Weights of a small GPT-style language model, trained from scratch on English Wikipedia.
Size: vocabulary 1477, 2.87M parameters.
Architecture: LayerNorm before each block, biases, untied embeddings.
Training: a variant of SOAP for these matrices, 104M tokens, 3180 steps.
Each number is 200 + 30 x the weight over the matrix's rms, rounded and kept within 0 to 999. Layers, rows and columns count from 0.

# down: layer 3 MLP down (transposed), 512x128, rms 0.219, rows 434-460, columns 0-127
# up: layer 3 MLP up, 512x128, rms 0.274, rows 435-461, columns 0-127
down434,206,233,266,195,220,161,178,174,221,219,236,199,151,219,220,183,233,150,191,234,198,171,197,156,216,198,221,181,193,203,226,238,171,207,186,201,229,221,200,215,227,223,174,212,189,182,192,204,212,186,259,178,148,204,175,178,197,222,196,204,218,221,200,224,235,172,238,207,181,177,222,139,213,175,205,168,217,158,210,177,174,192,153,200,202,240,187,209,161,198,195,155,180,197,138,203,222,202,216,273,197,194,193,182,230,194,192,96,201,179,150,199,194,175,221,225,255,194,225,211,175,228,151,155,160,280,217,230
up435,146,177,180,243,158,198,192,223,159,217,200,188,200,191,202,225,223,186,192,162,148,246,191,194,198,212,236,184,172,209,162,198,195,206,220,162,205,164,209,174,201,231,191,187,198,183,195,174,138,197,195,211,180,205,205,189,199,150,182,211,185,163,212,260,180,221,198,235,192,219,210,191,193,234,218,177,149,233,211,227,183,186,227,183,206,224,225,199,211,228,219,193,208,220,214,159,195,197,211,165,225,184,193,204,189,210,198,227,198,216,194,169,219,186,204,208,228,192,195,173,200,215,182,175,222,130,243,153
down435,161,184,176,195,179,199,261,186,225,135,185,159,219,203,210,222,207,228,231,247,237,197,188,236,203,214,186,171,185,172,213,229,177,182,201,203,207,219,232,209,199,206,168,208,214,162,175,195,203,175,174,172,227,198,228,201,259,200,235,69,223,177,168,174,227,179,226,155,202,189,176,201,182,200,173,148,197,215,261,214,192,232,204,217,236,224,160,217,191,211,156,236,194,185,191,229,200,217,203,199,242,192,235,168,222,210,142,254,208,220,202,133,188,161,243,110,200,190,234,180,182,212,204,172,213,219,217,182
up436,219,251,203,188,206,230,236,207,238,225,208,176,189,229,241,167,190,258,274,199,230,211,222,247,179,219,195,213,187,204,204,241,206,202,191,240,194,215,201,196,124,180,235,202,150,243,188,231,211,232,213,183,131,198,180,213,212,192,193,228,181,197,199,216,202,187,148,189,169,204,210,171,193,164,150,226,175,188,190,151,208,167,156,230,214,228,168,219,195,163,204,232,191,209,209,188,172,290,226,231,188,181,208,194,222,177,186,198,219,217,207,132,207,221,171,190,170,230,185,219,179,221,238,213,208,227,148,206
down436,190,203,199,222,184,185,208,246,193,233,240,176,166,210,182,214,195,193,220,218,219,239,183,214,215,186,218,250,201,195,196,151,201,182,242,223,212,181,159,206,228,242,176,181,215,197,203,134,136,223,176,256,180,197,221,172,192,192,165,238,221,138,231,169,211,152,199,238,210,242,227,188,225,98,272,187,200,206,212,228,171,203,230,151,219,203,197,215,236,238,197,191,223,199,202,210,190,159,193,198,178,212,184,224,152,198,232,205,203,179,222,214,218,227,159,180,199,205,231,224,175,266,186,214,213,201,240,219
up437,211,176,212,217,174,203,193,189,182,180,241,207,214,202,197,195,209,216,186,185,204,157,180,219,208,181,202,243,170,145,162,199,233,204,194,188,208,176,208,169,192,209,205,189,200,188,191,201,217,194,207,200,217,197,170,206,188,221,214,211,227,204,209,180,203,217,173,207,205,191,196,204,211,205,178,203,262,196,223,181,210,183,201,200,200,185,194,168,194,177,167,194,207,207,199,190,165,211,175,181,214,197,190,180,220,209,197,210,207,177,190,218,204,212,217,196,216,223,197,196,218,199,182,176,198,185,208,214
down437,209,190,209,179,203,194,228,205,203,189,159,195,165,203,213,187,197,178,219,201,214,200,199,213,169,206,229,183,201,187,173,192,220,203,221,208,180,176,182,217,194,169,215,195,196,174,214,207,170,205,194,222,189,207,192,193,196,198,217,188,195,211,179,211,208,183,212,206,190,199,222,172,195,196,197,189,204,183,184,189,215,177,183,191,193,214,196,193,210,173,182,202,224,196,189,158,193,175,207,215,212,210,203,192,207,204,197,189,192,210,202,203,209,190,181,205,186,182,190,195,199,191,186,145,192,198,213,204
up438,222,212,218,189,179,210,193,202,180,174,220,176,213,203,200,247,175,232,191,211,199,214,168,166,163,179,189,194,197,232,177,183,231,218,182,172,210,185,177,232,227,236,236,179,240,243,192,167,199,195,170,212,214,203,174,203,185,208,162,207,225,195,207,195,170,228,207,175,180,204,165,184,181,206,200,193,169,214,242,205,196,185,215,226,227,221,175,204,210,191,206,155,241,150,223,203,178,201,182,204,172,184,226,243,198,213,218,204,212,232,215,198,209,224,217,231,223,207,212,189,195,208,187,204,235,219,209,188
down438,209,199,196,205,151,218,198,223,213,154,210,195,169,189,185,214,160,189,210,168,236,226,188,190,166,185,167,187,177,200,182,205,193,215,191,232,200,190,200,190,223,254,219,181,215,232,218,175,229,222,135,206,215,203,212,196,167,192,173,175,156,209,176,210,177,182,199,202,222,226,234,185,171,238,201,190,206,157,180,212,214,177,211,172,209,179,248,186,215,164,181,191,204,193,213,177,192,227,190,187,235,196,197,225,214,195,200,221,186,191,204,243,173,189,186,205,150,193,195,211,192,211,240,181,189,196,180,232
up439,160,219,193,224,184,235,212,238,226,204,190,228,185,208,166,203,219,209,216,197,218,183,143,176,176,243,211,175,205,193,175,183,217,230,198,167,179,189,220,251,148,195,222,235,182,174,201,196,203,173,214,216,227,199,143,213,190,195,218,178,204,180,186,150,207,174,186,213,161,221,198,244,171,229,235,180,177,203,220,176,182,166,154,190,191,203,181,191,175,149,184,208,174,187,206,136,198,165,174,197,150,146,206,180,260,244,220,245,202,187,195,163,205,227,202,228,194,229,204,201,188,237,179,206,229,171,163,180
down439,188,199,227,174,174,232,184,160,196,191,179,202,143,211,197,169,198,224,250,182,205,207,190,173,173,241,184,179,205,216,216,225,253,205,177,225,206,172,232,227,178,182,197,231,232,142,191,153,171,171,227,191,197,163,234,165,199,184,201,206,202,209,245,224,199,192,217,171,227,201,174,256,182,223,163,211,197,190,191,199,208,189,171,176,178,193,184,197,207,179,210,168,197,199,180,164,175,192,227,167,204,184,236,226,202,204,163,218,169,182,200,223,212,226,186,176,215,185,184,207,208,154,204,217,222,200,219,191
up440,234,218,239,210,172,237,215,171,211,218,232,192,216,155,231,200,176,181,260,226,252,134,170,184,188,206,285,204,223,161,168,204,204,147,200,171,171,127,190,149,145,153,198,231,200,214,215,246,224,249,221,195,185,194,190,151,178,188,205,244,196,155,164,208,242,178,198,157,190,199,202,189,212,223,182,193,167,190,275,245,181,209,200,191,239,171,199,231,238,208,178,236,188,201,208,304,246,186,218,180,237,150,209,141,221,189,229,144,198,213,181,222,218,221,180,183,228,281,199,175,159,229,267,188,190,172,212,201
down440,203,203,234,241,228,246,205,202,187,158,203,194,146,134,211,224,206,222,237,163,261,184,231,249,189,180,212,193,171,184,196,126,249,250,234,198,192,166,227,135,196,171,235,236,166,166,260,207,207,205,164,151,227,166,167,203,201,199,202,218,208,158,174,188,196,233,126,184,207,255,208,180,214,239,247,197,181,228,220,242,146,323,204,148,181,243,233,211,144,233,214,198,197,215,207,144,209,196,231,213,181,150,142,105,176,210,212,79,185,251,298,182,256,152,174,290,202,215,160,147,239,162,243,194,162,222,198,269
up441,153,243,252,208,201,185,235,208,173,190,189,224,247,190,203,246,151,185,211,199,246,209,167,180,214,179,211,202,210,221,184,200,238,187,195,213,225,188,186,237,268,173,214,161,200,169,199,260,252,172,214,239,195,197,198,193,175,196,216,154,238,195,130,208,236,212,201,188,201,179,190,234,270,251,199,252,168,229,207,182,214,212,187,168,213,238,293,249,185,169,186,217,181,202,172,204,151,212,178,191,184,177,180,178,99,154,162,229,214,159,147,187,151,233,222,203,263,223,203,180,283,219,165,163,233,198,172,150
down441,245,222,231,188,204,210,155,218,190,209,202,210,225,196,195,201,159,200,202,238,283,238,205,225,182,239,223,165,198,103,171,157,127,225,156,264,250,201,211,199,149,190,222,222,223,194,195,191,211,223,223,204,240,200,234,256,210,225,195,197,187,241,205,154,179,230,120,192,230,170,186,215,219,248,137,239,173,204,217,191,226,222,273,188,163,220,208,199,183,241,164,215,163,208,229,187,148,192,229,211,164,170,209,194,204,195,227,210,200,212,190,153,187,197,162,229,196,197,224,217,228,205,151,197,258,267,210,179
up442,207,220,198,230,183,181,263,184,191,182,224,169,179,156,138,216,192,204,207,176,186,190,186,193,228,170,171,105,223,219,190,193,189,210,248,266,173,180,179,203,194,247,220,211,230,205,194,169,186,164,165,259,185,275,226,209,181,155,207,214,164,187,206,208,169,212,216,195,160,194,131,289,233,243,189,232,168,214,222,135,167,176,218,196,174,192,197,184,143,207,182,140,216,195,182,171,189,225,241,212,184,240,209,188,186,241,226,192,178,205,272,178,209,227,212,222,184,208,246,198,203,262,187,199,209,223,200,208
down442,208,198,217,195,198,177,190,229,152,198,215,191,186,159,173,203,241,150,186,167,206,239,216,191,153,159,221,214,170,250,248,213,172,138,189,178,194,218,226,192,188,200,182,170,209,214,158,192,176,230,152,193,196,185,162,209,169,221,208,239,222,226,193,187,232,217,197,199,218,205,211,156,187,174,195,157,203,238,224,206,190,199,193,179,188,230,204,208,226,237,152,153,213,184,222,205,194,207,205,146,195,172,204,208,196,179,230,160,209,173,148,196,248,194,214,186,199,223,186,168,203,196,214,215,232,176,195,192
up443,219,250,217,210,208,211,184,163,223,187,227,181,238,191,159,208,190,214,150,240,238,156,178,190,201,187,232,215,204,184,192,218,191,241,161,207,314,178,131,192,227,218,170,185,202,203,176,255,250,158,159,208,209,194,169,122,194,205,261,134,180,218,208,181,204,187,206,157,240,230,221,199,240,229,154,211,189,209,213,227,198,193,195,181,211,182,190,220,240,170,170,149,172,245,232,216,196,194,216,184,183,180,223,194,184,156,212,254,215,202,213,192,179,180,260,171,179,249,170,170,228,168,203,227,179,118,222,202
down443,164,186,150,216,183,174,188,175,178,142,212,179,162,165,216,189,243,187,217,233,146,245,234,264,233,198,195,161,178,193,217,195,164,206,211,209,250,210,195,196,222,217,212,210,195,156,235,140,258,221,193,197,218,205,220,211,203,215,144,206,155,193,181,189,170,177,192,204,257,204,211,242,177,216,156,195,198,227,198,175,157,220,245,209,232,261,186,221,173,193,175,208,224,178,201,211,153,244,231,198,186,243,181,139,190,208,210,201,224,211,188,234,200,167,224,217,184,206,199,209,183,196,216,160,225,174,156,231
up444,176,175,185,187,145,295,199,147,167,196,175,224,229,194,214,232,190,218,224,237,195,241,210,168,224,164,258,168,178,216,127,231,216,228,205,129,283,135,186,195,146,245,150,229,216,104,210,160,197,180,198,203,231,197,193,234,205,206,231,219,169,189,155,236,150,201,141,207,194,127,240,259,234,206,224,218,226,228,177,208,220,147,200,239,167,196,175,178,211,173,199,204,224,230,224,242,189,222,277,225,176,230,238,180,212,236,230,212,185,177,185,169,178,151,187,189,199,200,198,179,127,264,198,203,207,157,195,247
down444,168,249,210,247,162,209,177,240,151,161,187,177,246,226,222,149,166,260,222,211,186,177,237,223,155,181,251,173,238,187,156,159,220,225,178,174,175,157,179,191,143,213,209,170,177,195,161,209,245,192,254,240,216,151,182,142,216,181,121,259,216,178,198,223,205,210,137,182,181,206,230,192,193,235,207,185,236,190,192,192,173,256,225,189,205,203,216,203,140,170,229,196,218,136,187,174,209,278,195,253,116,215,207,172,180,196,201,217,194,173,228,177,210,249,203,205,165,212,226,218,175,173,171,184,228,209,157,208
up445,151,207,232,177,171,198,225,163,134,193,233,211,206,161,218,248,174,224,203,201,158,247,175,171,207,207,160,196,234,213,242,214,221,159,168,154,240,151,195,248,194,205,192,223,218,172,210,223,189,195,215,193,174,204,199,115,234,156,221,215,237,177,163,266,187,221,223,224,206,165,217,215,175,211,230,187,155,216,186,193,203,199,162,275,208,186,158,187,147,246,141,179,221,208,236,235,212,218,206,228,262,198,209,134,231,206,232,204,245,295,150,224,191,237,210,169,188,215,178,186,145,168,196,212,135,186,237,211
down445,195,117,190,193,239,202,209,200,188,168,147,182,184,159,196,230,130,226,218,220,201,180,185,206,205,188,211,189,341,163,176,170,186,227,179,201,135,199,235,170,200,247,246,161,166,190,194,201,164,173,185,215,208,179,162,153,157,234,165,223,217,162,191,176,215,226,204,179,201,180,206,209,179,106,204,145,256,172,213,208,170,226,205,109,177,182,230,188,166,144,148,216,218,194,208,172,225,202,232,248,211,202,263,200,205,194,186,234,225,179,222,159,199,188,193,174,186,194,202,207,210,160,179,216,142,248,197,220
up446,191,270,212,231,143,175,213,224,191,167,216,221,173,185,202,256,159,251,228,224,202,238,164,208,184,207,169,173,261,213,186,222,243,189,223,146,236,174,221,230,173,216,147,211,186,201,225,239,216,228,181,203,207,203,176,168,164,205,204,208,191,142,223,206,168,133,172,180,207,203,184,210,244,191,187,240,172,164,193,213,155,189,145,236,195,197,160,234,194,194,199,238,162,233,165,190,166,208,212,259,231,192,228,198,169,202,185,193,226,219,235,221,167,199,260,228,185,192,198,187,117,240,190,193,151,185,192,237
down446,187,204,212,191,178,187,250,232,156,155,155,210,180,183,230,243,157,225,226,228,160,245,208,207,200,205,178,188,300,192,210,194,255,217,187,189,195,238,209,155,223,208,161,177,206,159,228,191,138,154,164,208,201,206,212,180,164,216,231,211,200,193,228,186,206,166,193,147,214,209,222,219,154,165,174,212,219,227,204,211,189,208,165,204,185,212,267,175,200,194,187,254,206,258,172,186,218,203,246,255,206,123,246,203,215,220,214,209,162,217,216,237,191,191,214,213,206,274,201,185,189,190,174,225,178,235,196,223
up447,186,205,198,239,196,211,185,222,193,223,180,219,217,176,200,186,205,181,231,188,192,188,189,195,201,197,184,184,189,186,200,154,227,178,166,194,181,214,213,189,199,166,204,167,221,182,212,187,189,174,191,217,182,206,183,204,214,211,177,187,190,197,229,187,200,201,202,228,202,255,181,222,234,208,186,198,185,219,211,224,189,226,166,188,204,202,213,217,239,177,160,214,166,202,191,201,193,211,182,191,211,201,182,232,239,226,214,198,195,177,217,174,205,196,208,213,245,211,186,157,201,203,204,227,200,207,177,178
down447,241,228,187,154,215,227,223,179,183,140,232,219,223,206,183,210,187,221,117,243,243,197,201,198,193,187,205,217,198,210,177,211,204,186,219,220,224,225,221,195,236,216,189,185,214,204,212,233,258,205,197,205,197,211,163,230,237,181,229,177,196,205,209,225,195,184,220,161,188,164,191,184,185,213,225,146,234,197,236,220,195,178,239,225,164,170,196,232,125,173,217,229,170,170,159,216,198,194,232,214,202,248,213,192,206,233,210,197,222,178,200,182,215,174,233,189,168,203,239,194,221,244,177,187,203,232,170,202
up448,121,169,193,204,194,240,203,181,208,206,214,177,184,194,179,222,216,206,207,151,225,202,165,219,194,205,152,147,180,246,181,213,189,192,185,196,183,206,165,229,232,240,225,248,196,130,199,155,206,184,196,234,201,224,191,204,230,190,272,205,187,214,154,189,194,170,201,210,224,171,184,189,192,193,205,244,240,201,221,229,245,174,230,229,245,187,205,202,176,177,152,149,231,202,270,178,247,179,236,191,147,232,210,197,171,262,217,189,114,196,252,201,166,172,179,170,205,190,218,186,206,262,185,205,237,211,172,197
down448,218,211,180,181,221,159,213,247,204,206,203,175,165,212,180,180,212,219,205,141,190,196,232,174,214,217,192,199,223,196,201,169,240,224,216,223,157,207,200,215,251,164,257,198,184,222,226,183,153,209,223,197,207,186,204,189,150,240,234,250,225,177,235,162,203,222,198,240,179,227,236,240,231,196,225,204,231,178,184,200,225,207,181,227,179,214,201,169,227,199,282,207,187,230,198,264,165,200,130,212,271,188,201,200,173,159,180,216,209,222,169,139,177,238,207,211,223,195,175,222,194,220,163,222,189,168,234,181
up449,207,205,241,172,211,231,169,166,188,198,188,209,205,212,210,156,146,169,214,158,186,194,159,223,197,167,190,190,172,218,165,184,230,182,177,187,166,217,203,192,205,237,169,184,203,197,222,216,192,224,204,205,195,199,197,180,184,188,193,244,228,194,161,184,194,194,212,227,204,211,180,197,215,229,208,218,231,214,176,222,211,191,176,163,220,210,228,186,170,170,167,186,221,157,180,192,210,179,211,178,200,238,179,201,227,163,224,178,194,205,223,207,190,218,210,229,212,202,194,147,240,201,166,189,186,216,215,213
down449,173,218,183,194,210,214,176,192,238,191,134,195,199,198,165,183,246,210,200,186,199,225,217,187,208,215,214,205,225,158,188,208,181,171,194,212,207,187,179,202,150,129,217,244,196,173,170,182,171,189,207,172,187,183,232,207,199,202,216,166,170,194,201,225,173,206,199,211,178,216,157,188,194,166,230,197,197,156,214,146,157,240,213,229,197,206,200,220,196,194,204,182,212,190,209,211,223,223,165,183,198,188,200,197,178,215,184,172,194,189,160,186,182,191,185,205,214,199,219,241,209,213,190,169,201,198,188,229
up450,215,222,195,199,228,214,179,166,219,208,200,253,249,211,202,243,190,202,177,196,145,242,217,177,165,178,201,196,237,129,202,230,223,210,221,189,195,121,200,182,181,175,194,231,261,104,165,115,206,189,220,174,172,183,202,162,271,182,223,175,139,217,165,231,266,142,208,231,221,135,226,178,199,241,211,207,151,196,168,217,189,156,217,241,189,170,213,186,188,179,194,223,245,231,186,212,300,217,170,162,231,230,196,223,255,246,212,170,199,188,216,195,209,238,186,219,204,226,203,190,185,186,156,186,224,226,219,211
down450,220,186,212,197,203,199,137,255,210,214,218,244,160,182,267,163,168,162,148,212,182,205,273,188,277,224,155,138,206,236,176,180,186,234,211,186,185,241,218,175,183,152,166,200,203,174,229,204,181,192,223,195,217,165,221,213,226,234,235,174,217,211,188,203,252,190,183,244,224,214,254,217,173,208,200,245,132,196,174,239,193,183,173,196,138,176,210,194,209,204,236,223,226,231,124,210,233,212,215,165,196,193,192,249,193,249,215,169,187,205,214,205,175,216,221,158,191,192,214,203,229,212,214,205,225,200,224,167
up451,182,225,212,202,174,218,223,148,167,143,260,183,156,189,224,226,193,210,224,243,182,220,217,189,194,194,206,175,181,177,246,172,249,195,215,211,196,171,198,176,229,219,233,186,206,169,275,240,209,212,175,214,234,271,140,227,156,221,212,169,194,193,212,243,136,196,191,187,185,202,226,172,227,177,187,208,196,195,211,199,229,161,189,216,185,223,178,192,173,125,224,234,212,189,222,167,214,165,175,195,225,202,232,203,187,250,239,157,214,211,234,175,176,156,221,215,207,173,208,189,230,204,189,208,258,173,212,195
down451,172,225,250,239,189,231,231,250,230,154,219,210,209,212,181,199,194,218,214,191,221,219,219,182,197,219,267,206,188,199,250,215,174,235,196,194,247,262,231,207,236,194,184,194,186,221,301,236,106,148,192,208,230,195,195,237,204,212,139,207,197,212,192,233,189,191,172,188,208,209,195,225,195,209,155,186,116,206,177,215,186,223,218,236,186,192,203,216,183,187,224,214,166,209,142,251,135,129,171,240,213,146,228,221,196,222,184,227,199,210,188,223,187,260,227,228,186,185,205,218,226,225,206,236,194,165,151,169
up452,199,239,219,189,219,176,227,167,189,79,190,153,215,217,186,202,201,226,164,229,127,129,213,228,239,205,254,226,201,156,177,196,190,170,205,143,217,206,245,226,117,231,219,197,175,167,153,213,206,248,175,138,209,278,157,171,166,195,118,250,256,227,191,206,192,213,129,193,209,234,212,211,189,242,219,145,221,192,158,242,230,201,220,185,215,247,280,198,161,233,178,188,200,224,179,200,188,187,160,280,189,183,161,211,167,130,228,198,190,202,214,168,217,189,242,219,221,208,223,186,228,136,188,185,188,230,173,220
down452,172,187,166,191,242,204,192,202,236,196,178,193,158,205,147,219,188,163,287,187,169,195,181,139,133,123,208,165,175,199,204,185,190,154,209,175,195,234,144,242,170,250,175,126,195,176,196,205,195,228,168,211,205,229,227,207,177,194,172,194,209,242,197,231,210,163,200,189,191,250,216,213,210,244,205,202,216,187,144,232,180,162,262,166,205,198,275,188,205,192,176,132,207,177,165,206,189,233,216,173,243,177,212,216,176,170,188,213,203,176,189,208,169,203,247,220,139,178,232,163,217,192,166,223,158,162,204,208
up453,232,238,199,189,230,192,200,188,218,176,229,201,142,236,236,147,136,195,225,169,197,178,178,182,155,190,177,162,238,205,199,198,184,261,205,260,184,210,212,253,222,214,199,204,192,232,210,201,185,228,177,211,176,150,201,164,252,208,197,180,168,211,239,186,225,185,162,211,219,185,250,192,206,223,213,178,236,237,183,207,214,247,195,181,190,217,221,197,201,262,184,176,254,172,263,124,240,204,242,186,201,190,231,191,295,153,183,189,229,135,210,174,225,196,175,140,196,244,216,146,218,170,212,226,208,225,137,246
down453,201,165,198,211,272,216,209,174,219,208,166,192,228,198,221,242,173,228,160,245,210,227,236,212,210,182,155,208,113,229,235,173,192,206,169,216,187,269,229,178,228,220,212,174,168,190,164,126,243,221,191,169,227,212,242,218,189,157,194,181,202,241,162,203,235,224,193,213,212,226,216,207,168,162,208,197,229,176,239,222,177,173,205,183,192,194,211,285,240,206,187,171,196,239,205,204,200,200,200,197,179,214,198,184,133,206,157,191,206,239,261,224,178,180,300,236,264,202,292,234,198,233,229,156,224,206,233,167
up454,196,198,272,186,168,221,213,237,202,209,208,199,188,229,220,205,225,247,190,167,175,219,225,222,175,201,223,194,190,208,231,225,173,204,169,202,183,196,231,204,200,239,201,155,151,200,161,224,219,157,186,187,215,160,193,172,166,182,195,197,205,141,184,205,191,181,192,225,144,175,210,225,197,220,220,185,158,218,139,238,217,164,226,196,176,204,223,212,220,154,222,214,221,230,225,221,134,197,200,175,170,212,230,207,203,195,209,236,249,146,172,165,196,236,190,199,185,221,204,184,231,179,194,187,191,206,217,220
down454,206,134,207,194,237,224,254,170,129,180,207,191,233,205,158,211,213,162,214,192,217,182,259,171,193,182,205,194,223,212,163,159,208,232,209,242,140,238,215,195,218,235,242,183,194,207,232,208,161,180,196,236,165,216,163,219,213,203,192,232,181,201,183,183,213,221,192,199,170,197,189,223,210,102,213,173,249,190,220,183,188,147,218,166,190,147,204,216,204,168,202,237,182,180,216,176,182,222,185,189,222,205,230,155,218,212,208,211,193,209,198,185,176,222,254,208,199,277,192,195,221,223,197,169,145,231,223,234
up455,224,214,227,145,245,173,218,116,231,186,234,252,185,253,169,190,183,192,166,245,201,223,186,215,194,197,184,218,218,210,180,205,220,196,187,195,176,151,226,170,261,170,163,255,178,191,173,186,208,206,166,227,140,152,183,161,203,241,172,119,211,195,207,240,198,208,222,176,206,169,151,192,264,209,209,193,219,175,173,215,170,179,190,226,211,223,193,178,187,161,196,188,202,261,224,187,197,196,156,232,209,249,194,205,191,261,191,226,200,234,163,215,162,248,183,166,179,207,144,221,214,248,147,243,272,194,169,172
down455,218,187,215,180,239,180,215,218,235,219,181,225,171,176,180,225,143,221,195,169,218,201,250,280,174,162,195,172,209,161,196,232,162,178,141,208,190,212,216,151,255,223,200,214,188,189,170,186,185,233,215,195,217,147,262,174,216,217,180,179,189,200,230,223,202,226,216,184,192,207,164,209,145,237,169,140,197,192,137,224,158,169,171,229,196,214,216,192,186,202,178,192,198,205,204,233,160,196,190,272,163,204,198,214,175,255,191,213,203,187,183,175,177,236,200,197,169,186,157,207,181,141,186,192,182,193,135,206
up456,233,228,225,250,189,275,194,196,240,168,223,161,198,218,246,238,212,135,201,242,151,217,181,210,140,129,227,172,230,160,209,174,158,236,199,174,135,194,177,161,214,218,190,219,236,157,207,163,244,176,247,180,239,188,151,204,238,173,201,194,206,210,266,219,196,225,167,313,174,221,210,228,191,188,248,211,156,225,201,234,259,184,198,221,209,145,214,210,206,203,217,242,242,156,220,186,193,175,211,179,198,195,219,187,193,219,179,206,225,273,195,126,166,154,150,226,255,228,185,194,177,189,182,194,238,215,205,213
down456,249,153,216,207,195,235,123,196,170,192,204,243,175,167,192,194,165,176,231,206,252,227,187,151,191,244,189,175,210,188,157,202,135,180,198,223,247,158,196,215,175,225,261,200,191,208,188,214,156,221,202,222,185,231,190,188,204,229,161,186,288,217,174,255,161,196,208,187,153,146,226,174,146,227,188,237,166,143,173,190,194,149,214,144,182,247,213,198,189,224,199,188,195,105,213,226,256,230,216,173,210,179,184,180,253,155,203,212,223,195,198,157,185,201,221,220,205,268,131,235,277,96,183,180,208,216,192,191
up457,218,182,128,232,179,204,192,213,219,229,227,217,176,199,241,213,163,161,253,242,180,226,209,240,182,225,175,198,161,230,197,148,194,140,181,164,154,189,232,181,223,190,223,218,202,206,220,164,249,224,177,187,195,190,211,148,123,160,237,200,185,226,206,215,171,168,201,238,184,215,191,245,233,190,142,160,180,215,172,215,200,206,196,173,203,240,180,210,232,179,247,214,199,236,221,270,230,197,209,180,189,183,232,243,209,210,221,225,200,177,186,176,199,258,197,140,204,221,155,240,183,226,197,180,177,188,226,152
down457,176,152,171,237,244,219,266,175,185,221,246,166,197,261,174,208,213,145,171,177,230,237,191,221,171,205,144,177,205,228,235,197,248,206,185,184,201,198,209,172,219,175,169,193,208,236,220,210,175,210,158,190,195,185,135,192,166,188,253,244,178,189,266,176,244,256,167,201,162,200,181,195,183,205,176,185,192,194,261,219,125,176,205,205,213,139,233,277,184,178,201,163,225,210,186,183,163,170,210,189,206,164,213,189,220,210,128,225,223,227,187,177,204,203,225,134,231,224,228,218,242,172,247,203,213,239,229,236
up458,222,201,190,167,165,168,200,185,196,178,239,201,186,212,167,173,164,214,163,207,231,209,213,197,214,199,260,217,223,192,207,185,192,192,230,190,241,154,203,168,198,215,182,196,231,172,168,215,239,204,188,197,160,248,169,230,184,173,210,193,252,183,206,209,229,208,224,236,175,189,211,192,228,222,176,179,252,210,287,166,196,184,208,212,168,207,200,206,186,186,230,162,157,201,183,211,186,171,215,203,221,171,170,208,174,187,202,209,208,198,178,222,214,219,230,183,170,208,205,188,216,220,184,223,215,167,187,215
down458,240,237,204,194,171,164,272,247,234,165,166,228,180,227,279,185,155,202,243,200,188,208,170,220,197,208,215,202,248,148,176,199,181,249,192,210,179,192,207,207,198,209,226,184,252,253,264,206,199,238,261,247,199,228,279,211,168,146,239,221,157,232,182,168,182,222,180,238,205,190,192,150,239,196,202,177,186,225,167,231,177,224,197,219,172,184,226,197,212,175,103,205,224,144,209,231,154,184,165,253,224,163,160,181,176,200,201,226,185,199,257,224,224,203,179,213,191,217,238,210,216,203,166,179,176,189,163,178
up459,179,193,203,227,158,140,146,170,249,185,273,158,189,172,249,214,222,241,256,252,211,119,221,274,276,176,156,202,239,157,253,201,168,151,203,180,269,194,190,198,186,194,301,218,233,179,167,160,215,228,185,207,169,145,216,174,203,208,172,203,217,192,197,223,205,142,184,175,237,227,227,175,194,239,169,254,159,209,150,243,243,218,73,227,153,218,199,157,230,263,205,212,188,267,212,195,175,178,242,246,203,240,167,214,161,190,143,133,212,196,175,167,216,194,222,263,205,283,176,214,227,220,192,278,198,208,159,238
down459,201,325,192,259,174,99,259,145,200,228,168,177,257,233,236,247,246,205,234,305,213,189,191,189,186,164,204,231,204,171,223,230,221,177,224,198,205,250,275,229,183,150,286,238,218,184,177,133,111,170,233,231,220,113,266,207,258,250,150,208,148,152,188,253,190,105,207,101,223,222,238,173,188,189,179,193,266,241,197,185,160,193,252,145,208,194,272,222,172,183,161,192,219,202,307,192,196,161,211,225,218,114,188,186,210,207,190,204,231,190,155,175,235,160,115,176,261,144,227,186,177,253,173,165,210,179,206,216
up460,163,235,196,206,168,204,200,193,240,182,184,200,194,160,200,151,154,221,235,268,167,188,216,222,172,209,190,145,217,155,166,173,184,212,223,194,285,167,127,177,173,191,231,216,220,204,229,217,222,152,194,178,201,185,213,229,196,262,134,194,210,186,211,209,195,171,215,193,219,204,208,242,205,178,205,160,216,166,208,193,204,234,159,178,191,184,194,207,140,139,225,219,218,187,210,163,195,223,210,268,232,237,209,166,164,187,216,209,203,151,160,193,230,235,197,184,224,195,242,178,162,184,189,145,169,182,204,195
down460,178,149,179,213,187,186,161,196,199,192,163,227,203,205,188,164,161,208,197,194,199,174,215,182,239,218,185,172,163,213,215,207,184,174,247,191,226,229,128,194,230,186,182,197,205,198,175,186,201,224,210,276,217,224,192,213,264,208,163,253,208,213,203,212,184,172,153,216,142,213,219,199,209,244,168,241,196,180,245,216,160,226,201,231,231,234,208,203,177,193,219,266,162,203,180,181,205,141,202,223,223,178,239,94,150,219,231,202,206,215,187,187,229,227,193,209,218,203,228,289,230,203,207,188,191,200,239,213
up461,250,192,170,217,157,104,179,212,169,198,177,235,249,177,229,103,174,158,181,189,199,200,169,214,211,267,172,172,202,211,177,204,204,149,195,203,205,185,189,204,176,206,205,252,202,239,209,234,227,211,182,171,191,191,209,174,206,164,228,241,185,193,174,239,202,209,223,222,182,195,206,222,220,192,123,221,213,157,143,227,204,145,203,214,290,188,235,162,243,123,240,197,155,192,281,250,170,171,219,198,184,116,222,204,189,201,157,240,204,182,283,214,200,211,182,207,192,227,190,209,223,175,215,236,201,217,207,205